Each number is 200 + 30 x the weight over the matrix's rms, rounded and kept within 0 to 999. Layers, rows and columns count from 0.

# layer 7 attention key, 384x384, rms 0.0581, rows 304-319, columns 0-127
176,172,180,216,194,182,141,236,204,224,204,170,219,165,156,168,169,203,196,177,191,172,213,227,194,247,221,182,224,176,211,214,197,212,193,241,224,155,200,214,110,189,232,208,209,149,235,204,178,193,232,202,227,252,193,209,218,209,221,228,184,190,152,194,184,209,175,222,271,218,150,213,217,222,209,242,184,183,153,221,161,210,213,232,190,210,248,174,260,171,209,200,201,170,191,245,193,185,128,196,156,230,221,219,200,221,216,171,165,207,223,194,242,225,198,147,200,208,177,157,178,212,220,207,185,186,214,234
186,192,188,223,208,200,164,222,182,197,186,238,192,175,181,204,169,183,181,242,197,283,168,211,215,199,207,162,162,226,217,163,165,237,228,242,182,172,200,214,248,193,149,217,202,187,259,210,230,258,157,196,203,214,196,184,194,202,181,149,237,177,152,177,200,188,205,155,192,198,229,170,150,166,148,240,195,217,172,173,225,207,204,138,174,190,194,224,194,147,185,217,196,212,196,219,216,229,194,222,181,221,214,200,154,168,196,197,241,190,214,209,223,230,185,217,229,219,184,240,148,201,215,187,163,178,202,203
215,225,157,171,234,213,158,215,174,208,209,177,160,185,249,196,198,159,196,171,184,222,196,209,158,214,220,187,257,175,236,219,243,198,174,204,203,201,231,187,234,164,179,197,219,181,161,207,269,236,214,233,226,200,221,149,174,226,213,246,178,216,219,211,184,191,177,183,207,147,171,196,197,143,201,282,191,229,185,222,178,164,192,180,225,186,247,262,169,251,224,185,183,251,211,196,229,204,161,169,185,216,181,176,200,198,187,222,186,182,232,189,193,197,180,215,162,216,206,217,215,242,209,207,194,175,181,223
190,159,161,200,219,176,222,199,222,197,228,253,189,195,202,191,197,207,163,161,203,210,190,201,200,171,225,229,203,242,183,242,193,186,199,214,190,171,174,184,207,251,189,208,205,252,222,182,202,221,178,223,222,211,176,218,255,273,213,209,238,153,198,222,215,195,211,200,210,230,207,204,163,163,132,188,218,202,187,152,199,187,198,204,186,235,250,179,193,237,251,192,209,210,217,182,190,220,205,179,201,196,192,189,196,229,216,181,112,171,181,186,260,192,218,230,242,196,188,198,188,173,199,133,251,182,208,185
234,209,222,211,210,179,195,210,219,209,200,201,186,196,223,222,209,226,231,177,220,197,212,225,189,211,200,259,191,190,212,216,165,193,197,126,177,190,231,172,170,230,209,197,186,220,202,172,240,211,219,247,174,169,250,243,204,173,183,168,123,185,223,198,185,205,204,215,217,185,224,221,217,167,207,196,224,239,232,195,175,252,213,222,148,203,204,197,167,221,158,275,225,218,164,139,159,222,261,195,221,221,156,236,232,149,208,213,210,224,234,207,201,229,236,238,214,235,209,227,183,208,230,201,223,232,158,225
247,249,199,213,213,191,191,200,168,166,216,202,172,168,226,176,230,214,125,211,218,192,219,195,184,192,207,217,245,192,178,136,191,209,187,235,205,202,281,178,217,226,187,217,212,187,254,195,203,197,212,206,244,207,158,252,198,189,187,241,167,186,199,211,178,210,242,225,209,211,186,206,195,201,233,214,208,162,230,227,152,180,206,210,196,185,138,180,177,188,145,208,202,211,206,209,227,229,220,130,235,197,228,201,145,193,187,174,263,174,217,164,172,160,197,237,225,176,191,212,187,260,197,222,192,212,136,196
183,212,211,231,200,177,249,240,199,244,172,244,192,143,171,194,199,176,150,184,203,199,174,215,233,117,202,198,176,207,198,143,198,164,239,200,164,210,146,155,209,145,184,189,221,182,206,200,159,182,206,157,149,201,207,220,167,185,229,164,239,200,188,236,194,230,194,218,218,221,184,216,195,235,202,166,188,179,273,174,197,169,186,226,219,218,190,177,205,224,230,180,209,162,137,171,160,284,230,191,216,219,190,235,204,201,163,196,235,190,227,227,246,206,197,228,212,226,209,209,216,215,207,196,163,215,232,154
186,181,193,213,155,207,201,225,140,160,211,261,195,190,162,194,158,193,224,204,167,203,243,168,151,233,204,197,219,212,220,173,197,194,188,241,182,147,160,179,206,117,128,233,226,222,179,205,192,183,168,160,199,190,204,226,183,189,224,239,217,208,204,197,223,188,245,165,211,247,181,218,210,221,190,199,182,181,176,217,224,227,163,194,160,195,148,180,173,227,167,239,169,214,132,247,166,197,270,194,146,159,177,175,202,234,151,179,190,193,196,185,245,227,200,202,227,226,224,159,164,171,188,178,183,209,192,188
198,157,186,209,196,202,200,239,204,229,212,184,198,202,221,213,141,173,148,210,165,252,172,226,204,244,206,221,177,188,206,119,234,199,168,207,189,196,181,177,192,247,197,183,167,155,224,175,199,144,160,186,222,200,205,143,159,174,204,175,199,201,238,160,180,205,174,155,250,212,192,237,189,192,242,194,224,201,217,231,217,181,165,159,199,160,187,223,162,197,197,151,120,185,174,222,193,178,195,201,256,183,203,220,227,153,180,179,216,192,235,192,204,203,184,160,263,172,181,143,218,225,250,162,198,191,234,183
213,219,225,197,180,222,170,228,267,198,188,171,173,200,195,203,227,225,216,208,200,249,202,209,190,192,264,204,165,165,252,161,226,186,156,192,203,167,166,205,195,184,213,195,230,233,166,190,217,178,243,193,190,199,216,176,195,238,174,197,175,171,175,185,181,183,167,227,240,226,184,237,154,209,238,167,223,188,218,184,234,207,170,153,193,210,233,153,195,239,253,216,217,231,167,229,235,135,226,212,216,242,181,197,200,221,229,169,212,145,196,188,206,182,231,206,202,208,222,175,168,221,198,225,213,221,199,185
232,231,213,205,211,196,196,249,213,156,165,175,159,238,221,206,157,185,197,233,182,198,160,150,189,215,118,214,278,176,210,214,215,167,152,141,186,197,191,188,224,221,195,225,216,186,215,212,183,204,207,221,195,159,187,190,190,251,229,227,233,222,245,173,197,166,171,214,213,191,219,210,215,223,201,207,226,215,198,166,162,179,227,180,205,187,172,161,164,195,216,214,194,189,198,220,225,213,198,161,217,166,254,194,261,234,220,174,196,146,214,160,215,205,231,264,208,203,207,253,205,188,241,187,157,234,132,217
144,133,165,186,252,179,206,182,206,142,216,219,224,175,186,212,235,176,262,204,197,167,175,233,146,211,186,234,209,179,157,185,162,209,240,156,246,123,219,197,237,218,184,177,178,197,228,189,219,164,175,232,197,167,178,246,179,205,221,184,181,210,224,196,229,191,173,199,200,195,188,204,246,253,226,200,188,191,315,171,199,184,171,236,139,194,168,230,220,182,196,188,173,187,189,176,180,268,222,168,171,153,226,212,206,199,189,186,193,205,181,143,191,229,195,165,192,248,203,146,210,224,172,223,225,192,256,210
188,237,170,158,178,186,174,252,189,146,176,192,193,123,230,174,211,189,210,175,194,227,156,222,270,166,201,146,138,190,176,211,149,201,178,205,188,243,207,225,217,168,234,258,241,165,205,174,202,152,218,200,251,256,254,174,190,199,220,169,196,197,227,225,174,220,204,216,164,213,205,232,196,235,191,164,219,222,195,183,204,221,202,183,228,183,218,219,231,186,171,198,206,256,204,241,248,171,206,214,166,183,167,176,153,220,195,210,111,220,205,226,170,219,153,226,209,247,195,206,235,225,198,247,213,248,217,212
194,186,195,208,217,164,250,234,223,135,250,197,197,196,212,220,244,229,202,288,213,191,185,160,206,230,192,193,211,202,201,198,176,266,247,213,207,232,178,245,237,223,213,197,193,201,163,203,189,214,158,177,148,180,223,237,172,256,171,185,221,191,198,191,202,170,240,172,242,228,214,207,215,213,231,216,204,192,187,232,203,222,216,242,206,182,201,151,255,193,208,195,130,201,192,212,164,217,184,170,178,147,214,241,191,155,192,180,220,221,177,267,194,135,179,201,236,201,187,226,215,197,237,202,176,203,169,215
211,172,225,150,212,228,213,203,229,175,160,200,236,204,218,221,200,211,177,175,182,257,203,229,186,180,208,178,175,225,237,241,212,198,214,238,204,172,201,211,216,213,217,196,252,218,181,146,154,250,244,225,161,219,229,167,180,186,200,236,189,220,179,201,177,176,216,192,229,209,215,206,175,131,169,261,167,229,193,165,218,221,188,207,199,132,237,207,224,223,223,214,158,167,193,235,173,178,169,185,149,197,184,229,192,216,208,215,205,223,219,154,202,186,194,162,190,192,255,183,214,223,220,197,201,244,182,164
192,174,215,232,239,216,228,213,162,233,226,236,188,238,193,180,210,208,190,179,157,231,199,198,193,148,150,164,194,220,212,217,194,193,236,201,222,227,197,173,237,178,234,165,182,198,176,158,219,191,183,208,238,229,189,257,191,215,228,207,169,211,190,219,238,253,187,170,155,127,160,193,164,148,192,192,192,224,235,208,137,211,192,206,160,219,200,207,218,171,208,232,183,188,219,208,226,200,159,188,215,158,206,177,162,196,189,146,166,180,203,204,214,195,206,264,179,212,225,231,167,224,194,162,226,224,255,190
# layer 7 attention query, 384x384, rms 0.0562, rows 305-319, columns 0-127
219,160,173,215,186,187,210,216,228,191,225,155,226,191,168,219,182,218,211,193,217,200,250,283,208,224,248,157,204,196,196,156,195,185,198,230,198,215,158,168,235,196,190,222,226,202,188,109,180,171,227,233,186,202,197,103,195,133,189,175,218,219,236,204,205,188,135,207,200,213,166,214,165,226,237,169,180,186,220,219,223,243,213,226,200,179,114,243,183,233,185,230,186,222,137,194,159,160,244,188,180,188,227,170,173,222,213,222,151,185,217,145,176,128,213,210,209,208,201,198,213,203,168,228,218,179,207,194
191,179,236,183,189,231,200,240,198,221,170,235,166,201,239,228,170,198,193,164,200,189,207,212,164,141,163,206,186,166,236,222,225,184,179,206,245,242,141,211,225,182,215,155,187,214,180,192,205,230,250,208,180,221,206,180,191,203,176,160,224,199,210,200,230,242,163,248,143,181,158,153,234,140,221,231,234,269,219,180,204,206,135,247,199,219,205,187,193,192,205,226,271,192,213,188,171,214,229,232,192,195,195,232,183,198,211,228,273,190,192,199,266,195,210,195,205,204,225,218,156,192,218,225,201,197,193,182
213,243,180,287,228,150,181,178,231,171,141,184,234,166,236,217,243,206,192,239,188,205,173,233,164,223,146,176,155,192,201,221,205,253,183,216,182,209,172,195,222,190,192,190,187,139,156,216,173,192,211,160,219,222,210,174,183,191,204,229,192,159,170,237,167,177,178,206,171,252,216,232,238,217,209,177,175,175,174,207,250,191,186,202,221,185,224,176,148,235,257,255,175,246,179,210,231,182,203,259,206,219,199,141,194,210,242,178,205,242,187,227,159,165,159,192,165,189,229,217,181,223,195,223,192,218,214,195
179,276,153,220,199,184,185,226,220,156,181,215,235,189,196,210,251,215,194,168,242,184,196,184,190,207,206,231,170,193,152,260,168,204,237,191,215,185,239,186,173,211,219,211,241,194,228,219,165,186,225,193,176,252,181,223,186,207,185,219,233,248,135,191,183,199,164,219,227,247,190,246,229,187,196,147,163,155,182,212,278,215,192,221,214,226,179,224,226,171,156,221,191,185,248,194,238,184,188,160,184,227,229,191,189,154,200,219,195,207,180,178,183,202,159,197,205,202,217,146,254,132,188,244,170,215,212,165
217,200,199,189,153,236,217,240,185,204,250,188,169,220,190,221,226,209,210,199,216,217,192,155,238,198,219,176,237,216,213,188,184,195,171,200,206,189,225,146,187,178,177,181,203,209,157,178,178,206,197,181,208,192,217,202,180,182,208,189,212,143,176,193,228,183,131,188,192,165,164,195,224,185,256,166,198,207,211,256,220,191,165,265,187,165,246,156,196,186,204,233,194,211,204,135,215,161,201,186,186,249,166,199,222,186,190,225,219,162,187,242,167,228,236,206,168,237,244,205,209,181,207,265,183,224,114,198
241,182,218,150,214,189,166,158,134,212,180,228,220,214,216,212,284,208,181,174,182,211,231,196,164,207,256,177,166,236,195,170,179,184,161,113,229,208,202,161,220,252,204,201,194,229,131,236,182,174,194,246,188,222,176,218,207,198,201,200,183,272,206,172,213,234,183,204,199,201,212,193,228,182,180,197,189,190,168,169,220,169,233,167,167,186,202,169,197,156,192,232,177,223,195,171,205,130,233,243,186,222,242,196,155,196,177,162,211,216,149,189,215,212,215,202,166,216,214,189,180,178,212,220,217,198,257,224
242,219,239,183,184,188,150,174,224,192,239,201,194,196,252,217,157,222,149,246,175,167,191,248,237,192,175,227,205,223,196,141,247,240,244,198,223,156,233,228,204,220,208,221,202,202,212,191,148,212,198,199,227,197,248,172,157,185,199,186,205,204,161,194,200,195,155,231,228,172,196,199,191,144,131,168,184,211,184,157,162,179,194,145,209,155,195,231,216,258,236,175,170,199,266,212,202,181,157,194,222,207,189,179,211,199,263,157,188,215,237,190,198,227,185,188,196,204,182,196,206,204,152,194,140,195,169,223
245,215,218,189,199,188,209,264,181,144,190,173,173,186,228,156,147,171,165,190,205,211,227,171,234,176,181,176,199,154,190,250,177,190,223,190,206,201,236,191,246,146,152,230,197,235,173,227,153,203,229,196,179,177,233,285,232,169,201,263,186,250,187,186,213,211,213,233,193,201,223,279,251,222,175,197,185,180,217,228,157,176,260,149,241,177,190,194,213,205,199,237,220,258,203,177,251,205,200,191,208,133,179,192,215,191,173,275,227,142,213,239,162,214,241,220,165,169,188,213,168,138,187,226,185,199,197,190
212,208,169,174,219,167,243,227,191,219,166,199,236,209,187,206,214,169,223,199,184,175,198,204,181,209,249,197,220,217,185,165,205,188,192,217,163,80,220,214,197,207,182,197,209,165,199,208,146,233,223,207,215,180,93,180,199,204,239,214,134,244,228,228,196,165,179,176,142,193,200,238,174,157,181,214,218,215,143,148,116,190,198,219,224,215,174,217,217,180,181,200,218,196,159,138,194,200,213,177,154,192,227,218,223,215,212,244,221,175,231,199,217,152,199,219,194,207,209,196,220,267,193,176,148,224,218,163
152,202,239,140,207,190,242,173,255,214,241,188,213,171,197,205,200,187,216,202,229,146,181,168,166,200,241,173,245,198,244,183,261,205,169,204,209,195,225,165,173,231,200,213,197,233,214,204,237,226,236,141,209,191,158,250,194,192,166,240,202,171,183,182,227,181,200,189,218,195,188,186,226,274,153,202,156,190,139,227,251,203,155,200,172,169,240,208,224,194,164,188,232,266,268,178,167,218,214,239,182,206,208,241,163,165,196,189,244,217,208,169,228,233,201,216,161,230,203,157,174,235,197,198,213,193,177,198
248,288,171,207,176,178,189,238,222,169,166,209,218,251,207,214,226,191,160,152,213,186,250,199,225,94,167,219,210,176,238,213,169,163,175,177,230,201,188,150,191,204,238,227,176,184,253,207,220,198,221,188,182,181,174,196,196,172,169,159,228,231,195,261,183,187,276,189,238,150,190,235,249,203,162,202,199,203,200,166,185,209,194,236,200,220,186,200,202,210,194,195,193,278,190,256,185,216,211,247,206,226,191,205,181,231,222,158,195,232,184,229,240,182,222,233,230,180,172,179,253,181,248,229,191,206,235,201
144,180,214,180,256,235,186,179,182,236,255,201,113,163,190,213,186,205,174,213,213,182,201,188,205,198,210,235,271,140,231,239,194,211,196,189,223,150,214,168,201,258,192,176,165,222,240,194,180,217,231,158,183,179,226,224,236,211,215,177,225,201,182,205,167,168,173,208,213,189,196,192,173,167,210,150,198,190,219,193,186,209,239,180,221,235,173,189,183,210,220,213,147,153,203,164,214,189,206,198,246,217,224,239,232,189,152,244,230,156,180,168,238,214,189,184,158,182,161,180,195,242,208,256,177,209,215,194
236,203,205,156,228,209,193,189,176,191,235,197,240,176,211,114,181,208,219,186,223,226,248,217,184,231,215,128,279,206,217,207,192,206,173,181,203,168,211,241,185,169,151,179,211,182,205,197,205,195,193,213,277,185,214,226,193,199,152,224,202,208,173,231,259,226,264,215,162,195,192,184,229,244,220,226,185,162,213,160,233,157,208,160,203,246,162,224,164,174,178,215,181,256,215,199,192,176,169,211,226,219,202,192,235,155,132,189,176,209,169,202,198,212,203,180,195,179,197,159,230,171,198,176,197,179,211,187
179,169,196,242,187,194,193,190,198,194,199,180,277,232,168,219,196,177,218,189,209,155,186,173,249,211,182,240,149,247,194,231,210,191,233,219,160,249,195,203,212,181,150,184,190,149,243,209,124,182,229,204,199,229,179,228,233,177,210,179,201,275,270,214,219,175,193,182,188,160,174,203,239,169,224,235,192,207,229,196,121,177,208,185,165,198,200,206,202,209,222,153,175,160,205,182,176,265,172,191,200,202,190,170,214,201,217,168,224,199,194,238,157,226,168,169,220,218,183,206,184,215,224,193,150,207,161,209
216,237,204,187,209,180,211,163,164,196,182,171,163,160,178,198,233,143,235,175,164,213,191,226,220,195,244,224,155,204,167,204,143,133,203,218,226,176,181,192,223,222,179,217,169,245,191,228,165,192,184,139,176,188,254,227,175,231,195,199,195,179,202,233,181,163,203,198,189,176,231,190,270,214,186,200,195,174,221,197,259,183,252,180,209,211,235,257,201,231,223,184,204,123,232,290,205,175,169,220,186,221,197,193,231,208,154,228,157,130,150,220,199,202,164,189,243,195,202,179,222,197,189,198,226,187,182,147
# layer 7 attention value, 384x384, rms 0.0692, rows 256-267, columns 0-127
209,180,205,201,184,163,198,220,207,207,220,156,206,235,228,271,252,183,261,200,250,206,184,197,194,144,193,188,172,152,243,131,208,217,251,224,198,223,203,229,180,187,261,174,219,176,205,135,175,185,188,237,158,193,149,195,202,189,170,257,187,199,212,228,192,231,193,187,236,173,220,123,205,166,200,220,177,218,226,188,163,207,221,224,154,264,191,169,198,207,199,258,166,199,215,194,192,147,187,178,182,179,175,182,196,176,202,188,176,131,206,208,182,189,210,231,185,141,240,238,234,189,265,178,204,172,205,216
256,191,187,166,211,161,203,229,171,202,165,166,229,244,153,159,176,183,164,253,211,264,160,182,195,148,157,230,188,225,188,167,252,208,235,179,222,184,179,279,217,197,165,180,201,199,219,234,221,171,193,263,217,221,205,207,238,256,160,216,222,196,185,225,199,234,194,245,235,191,179,255,129,237,181,263,240,197,236,257,177,220,219,210,250,227,212,251,210,255,215,191,209,202,187,192,217,184,209,188,211,199,182,247,231,169,194,230,199,172,222,123,203,228,222,284,213,158,211,207,169,169,187,222,166,270,210,216
175,203,181,197,183,262,196,201,187,153,195,246,232,173,148,233,161,217,209,170,195,186,132,195,151,227,200,212,177,228,174,180,220,186,181,228,147,240,220,192,116,171,181,170,208,193,148,184,142,168,196,182,203,205,225,196,215,192,157,222,133,208,199,237,224,203,154,236,214,218,206,180,262,209,152,177,262,205,218,264,200,146,183,206,250,239,204,207,195,184,286,191,181,196,234,193,217,204,163,146,241,220,202,241,224,130,191,180,186,225,247,189,201,147,240,164,157,200,220,197,251,203,171,188,206,154,203,214
185,140,178,165,232,200,217,188,215,270,225,228,144,223,182,285,241,198,235,209,202,209,219,194,219,177,224,218,225,222,165,210,216,154,272,233,208,242,175,179,163,202,292,234,201,184,166,155,161,188,206,241,179,206,209,206,212,247,200,160,163,181,186,188,188,227,205,209,208,175,193,246,180,223,243,261,200,195,152,255,198,217,136,240,159,228,166,171,139,219,213,184,236,174,138,180,196,241,125,191,176,163,242,228,158,252,224,169,178,168,249,239,204,162,197,231,245,229,181,207,154,206,201,237,230,212,169,206
182,182,154,202,195,151,196,186,183,220,198,214,209,177,222,183,207,194,198,230,149,190,135,247,135,191,205,179,242,178,163,239,159,178,221,180,163,159,181,202,220,144,218,117,150,211,193,197,222,208,208,178,221,231,230,142,155,242,194,179,218,239,224,176,162,211,237,224,225,162,214,191,231,225,219,134,150,212,225,251,209,160,192,198,200,219,246,259,175,197,255,226,174,241,213,259,201,242,142,213,210,189,178,210,253,157,171,183,212,179,236,225,228,239,200,180,182,187,186,197,196,178,156,184,243,212,196,132
163,235,181,178,218,171,195,216,194,201,242,222,198,215,218,186,148,174,133,202,211,195,211,185,221,246,231,194,157,247,179,154,178,228,261,222,193,159,199,178,199,166,218,167,157,190,217,190,257,246,198,192,163,240,189,169,209,272,162,239,150,211,186,166,243,198,221,133,155,159,158,257,199,203,213,269,188,188,174,162,169,178,167,189,222,207,150,221,215,175,221,200,185,195,126,233,193,226,161,255,173,198,193,185,238,195,198,204,189,191,210,233,120,137,195,215,111,248,166,229,213,229,206,182,92,223,183,221
190,249,222,229,218,193,228,201,240,267,129,225,165,166,257,198,180,176,197,183,213,225,227,139,196,215,191,219,292,202,174,195,209,240,207,175,185,193,171,193,228,240,189,191,220,215,232,276,145,228,152,211,164,178,248,226,230,150,210,198,199,181,148,179,149,217,156,185,246,237,194,239,224,165,202,181,212,195,181,218,178,117,251,169,269,188,201,157,176,145,192,271,178,222,259,137,237,214,210,176,213,277,245,197,135,198,253,212,168,240,199,200,211,239,192,186,169,215,209,242,179,210,221,181,222,203,178,199
172,173,175,232,233,204,156,134,123,226,217,204,222,222,183,250,190,215,237,199,166,142,169,184,201,146,192,186,195,159,214,136,203,225,186,234,211,208,116,217,232,192,146,215,193,177,175,246,211,214,192,247,176,245,179,199,231,194,212,198,208,155,202,230,194,169,151,236,166,224,197,201,243,190,231,182,116,214,212,189,193,176,246,165,246,271,160,202,210,127,154,233,239,240,215,167,246,181,209,269,249,163,194,193,196,210,239,205,204,193,201,157,187,203,198,219,189,204,181,242,179,196,159,206,204,187,207,218
218,179,226,200,222,149,239,244,201,208,159,179,189,117,196,167,204,200,177,221,182,317,210,189,179,232,232,219,192,72,132,178,218,240,164,192,219,222,243,212,209,220,182,197,172,207,180,204,233,181,178,164,213,238,191,201,246,177,190,159,239,112,176,212,192,222,187,228,171,242,170,195,197,251,197,161,152,164,218,258,239,261,209,213,191,179,199,228,188,235,219,160,202,181,220,264,221,271,201,186,204,162,171,203,166,187,184,172,226,168,228,207,184,221,196,234,180,186,96,279,206,107,213,147,118,219,192,194
209,227,189,214,208,197,241,155,236,161,209,162,168,187,207,163,245,188,172,218,166,223,182,215,205,184,137,225,207,196,187,204,198,204,217,169,206,266,249,236,229,230,255,183,215,186,180,200,185,197,180,175,177,257,153,195,176,231,213,247,260,227,237,214,229,217,213,217,214,220,246,193,183,197,176,246,231,199,229,200,198,213,194,167,212,134,240,177,259,145,205,162,209,199,206,159,173,223,239,220,168,195,262,188,221,213,132,170,162,251,213,267,232,137,237,202,230,279,142,213,195,244,166,198,265,202,154,176
248,234,214,224,205,149,265,210,169,183,205,136,187,158,238,209,212,285,217,215,148,206,198,201,200,221,217,223,205,202,195,202,203,207,212,215,276,243,139,262,190,192,218,255,229,226,215,189,201,191,192,136,238,171,231,180,176,175,237,198,183,228,182,245,272,199,154,209,249,243,165,249,215,183,218,156,186,202,199,212,170,205,215,206,263,165,253,198,187,178,168,175,179,196,172,288,149,184,217,213,295,224,148,151,152,191,148,226,235,201,195,147,178,145,195,177,204,209,154,198,169,177,222,214,222,182,172,172
199,258,186,148,211,181,195,221,158,215,205,202,208,176,205,197,245,202,240,196,205,170,221,256,140,178,217,184,240,261,185,212,219,219,242,205,166,224,162,214,158,211,248,186,209,172,148,170,260,278,210,211,159,166,147,211,141,184,204,216,217,175,203,199,187,184,243,165,204,209,195,172,172,202,230,178,202,192,185,242,209,158,248,230,245,192,178,208,240,166,160,195,258,211,225,206,169,228,211,194,194,199,135,188,196,167,218,223,191,180,221,226,196,162,226,200,180,222,179,254,237,205,187,182,202,158,190,258
# layer 7 attention output (transposed), 384x384, rms 0.0891, rows 256-267, columns 0-127
187,181,177,183,257,118,177,242,195,206,168,225,189,208,229,221,243,222,192,202,190,215,158,178,235,212,148,219,202,174,222,201,168,176,252,180,223,204,189,193,187,158,193,182,208,189,229,149,196,250,234,172,167,259,154,195,183,187,225,220,216,164,241,202,220,234,179,190,183,168,239,163,210,205,209,200,149,218,167,183,174,187,215,235,205,166,226,191,147,169,169,271,201,199,219,238,189,199,192,178,157,165,197,190,176,149,198,206,245,199,162,190,259,247,192,160,215,194,198,256,251,192,223,169,149,154,206,193
182,242,204,227,181,194,162,222,198,158,196,154,181,216,244,125,132,181,244,204,184,212,169,159,246,168,211,168,210,244,235,219,185,182,208,215,251,250,184,233,197,175,179,212,204,185,240,216,186,208,192,208,144,181,190,234,203,224,213,204,132,153,229,175,145,194,229,235,230,191,207,213,190,177,246,215,180,219,200,194,205,232,230,181,215,203,235,172,212,228,184,218,207,197,179,193,204,123,207,210,195,162,172,218,219,151,194,217,223,153,244,219,141,180,207,237,175,173,207,203,228,184,196,215,217,208,242,200
193,196,185,193,156,234,236,199,190,176,224,256,181,157,185,244,164,240,155,176,188,188,121,156,201,201,251,193,164,181,175,170,247,223,182,177,244,255,234,184,149,217,199,202,166,216,217,153,208,198,190,241,224,157,227,258,196,167,168,173,201,233,210,195,197,183,212,247,206,191,180,136,199,164,208,160,195,187,245,289,201,205,204,182,226,192,143,190,165,212,204,194,187,190,273,167,230,209,209,210,236,221,197,221,192,169,238,167,207,170,194,164,183,234,210,146,205,196,198,179,263,166,216,207,193,178,216,207
177,186,211,175,147,178,212,230,149,229,171,166,90,167,189,237,202,172,257,230,235,187,171,227,179,186,213,150,192,182,197,193,211,202,214,239,232,232,195,192,193,218,238,217,243,193,148,164,226,163,193,216,196,173,231,199,200,211,183,227,181,185,191,155,224,245,201,229,217,211,172,179,244,262,210,222,172,195,245,255,219,199,218,236,212,191,187,202,191,232,213,170,189,186,165,243,192,211,163,214,198,238,173,199,198,287,215,213,259,172,210,162,172,199,199,211,230,217,223,185,215,188,208,241,174,215,199,247
156,174,190,213,207,220,228,165,153,208,216,207,214,240,188,220,170,209,218,190,225,170,204,261,209,187,217,174,222,189,166,265,190,213,205,180,192,200,149,285,157,183,189,132,236,185,227,213,206,198,228,188,251,236,194,212,203,226,231,179,166,160,215,181,183,225,147,241,254,201,155,224,161,231,194,116,199,217,211,206,206,175,246,203,130,231,198,207,179,177,234,158,224,228,224,216,207,266,235,210,214,199,180,200,150,143,198,189,147,257,214,235,213,166,217,190,151,228,197,148,188,203,171,210,220,235,206,152
219,267,168,193,148,193,248,226,147,222,171,201,209,205,215,186,186,187,216,179,248,130,228,209,216,227,187,220,218,176,221,207,209,187,248,215,180,206,244,174,198,169,165,231,180,165,294,209,265,242,227,106,153,211,174,171,211,179,180,223,209,212,172,228,225,205,229,203,185,179,226,185,219,175,169,204,164,183,247,181,173,140,173,234,153,186,232,175,172,212,224,134,240,206,234,237,239,221,198,252,265,212,183,142,200,221,158,184,245,220,175,235,188,161,192,262,219,256,184,208,214,179,205,232,143,200,179,277
145,164,213,201,193,179,222,196,173,255,186,166,191,214,210,184,222,171,206,222,202,252,212,206,135,174,191,210,217,245,239,203,220,190,241,180,184,222,201,198,212,241,174,258,249,176,171,189,119,192,210,242,145,199,180,268,199,187,201,261,190,246,195,209,219,167,191,236,176,203,222,187,230,198,197,159,179,180,195,199,217,180,217,224,212,227,184,201,94,176,241,215,189,200,230,191,210,145,194,211,258,306,193,192,237,200,231,206,166,192,136,213,166,174,316,270,196,224,188,182,208,148,202,164,209,174,226,180
230,177,184,251,210,178,208,205,186,175,209,228,221,243,235,183,215,222,235,243,202,252,205,186,187,144,210,184,204,212,214,238,206,175,193,210,194,172,208,236,180,152,175,163,198,176,143,214,242,251,189,168,231,211,180,204,238,199,226,141,225,265,211,191,193,173,182,228,126,197,188,135,119,213,212,195,197,198,215,176,209,217,129,177,215,202,171,221,191,183,155,255,180,219,227,197,176,170,241,239,212,197,207,195,224,133,215,220,190,199,212,218,185,208,130,188,178,173,178,208,152,191,203,191,206,218,252,128
210,161,190,256,177,163,138,174,174,263,225,223,196,256,232,181,210,226,207,154,190,236,149,204,206,283,235,255,250,219,206,224,215,186,190,206,169,199,205,249,192,159,254,196,171,241,200,167,192,263,210,225,180,189,186,196,284,279,189,228,157,145,264,191,281,195,182,235,148,194,196,206,207,207,179,250,197,199,194,250,257,200,178,217,155,196,206,188,192,269,221,172,234,194,189,247,203,225,229,209,239,132,203,223,172,235,228,228,251,241,169,200,185,107,190,188,214,227,177,170,221,193,228,221,225,161,161,231
137,247,208,192,192,209,209,169,219,207,267,146,238,191,212,244,223,242,186,266,203,210,200,257,241,179,185,167,205,180,218,241,237,205,238,205,199,237,177,190,190,201,205,204,202,173,168,154,146,175,144,199,209,192,156,163,167,205,242,187,229,196,228,210,252,209,194,221,221,200,191,203,198,206,224,243,154,202,211,168,179,222,169,228,190,173,136,171,241,258,189,148,191,204,176,122,221,216,182,202,143,180,169,189,212,201,170,156,213,214,198,223,199,137,213,179,222,255,130,215,167,171,193,253,182,196,166,201
215,209,191,181,206,212,187,238,188,183,222,222,217,164,207,172,230,220,212,176,186,237,175,186,168,209,184,231,218,261,248,207,204,187,148,161,129,264,227,199,152,148,203,200,210,229,168,266,229,160,230,198,195,241,220,210,222,214,158,150,222,209,233,175,208,200,225,252,209,271,282,182,197,205,191,172,208,197,160,199,221,260,184,213,231,202,232,193,196,236,173,141,93,205,175,197,232,235,210,219,202,207,185,129,156,231,175,198,191,245,178,237,222,252,165,214,219,226,134,231,230,224,251,233,198,187,171,215
178,259,207,189,196,139,191,194,167,241,160,168,154,199,250,208,197,244,210,151,192,190,238,222,211,179,169,191,214,214,148,212,206,211,211,178,207,253,184,193,217,172,148,146,204,146,192,229,204,236,228,176,206,224,211,253,173,190,205,210,233,197,143,204,222,202,190,189,145,193,183,212,207,232,149,185,196,194,177,214,268,188,175,238,248,186,193,169,168,192,181,205,256,248,190,225,219,142,246,266,169,314,175,192,225,202,261,207,178,154,190,203,197,231,207,167,221,215,169,210,190,208,188,171,246,180,178,271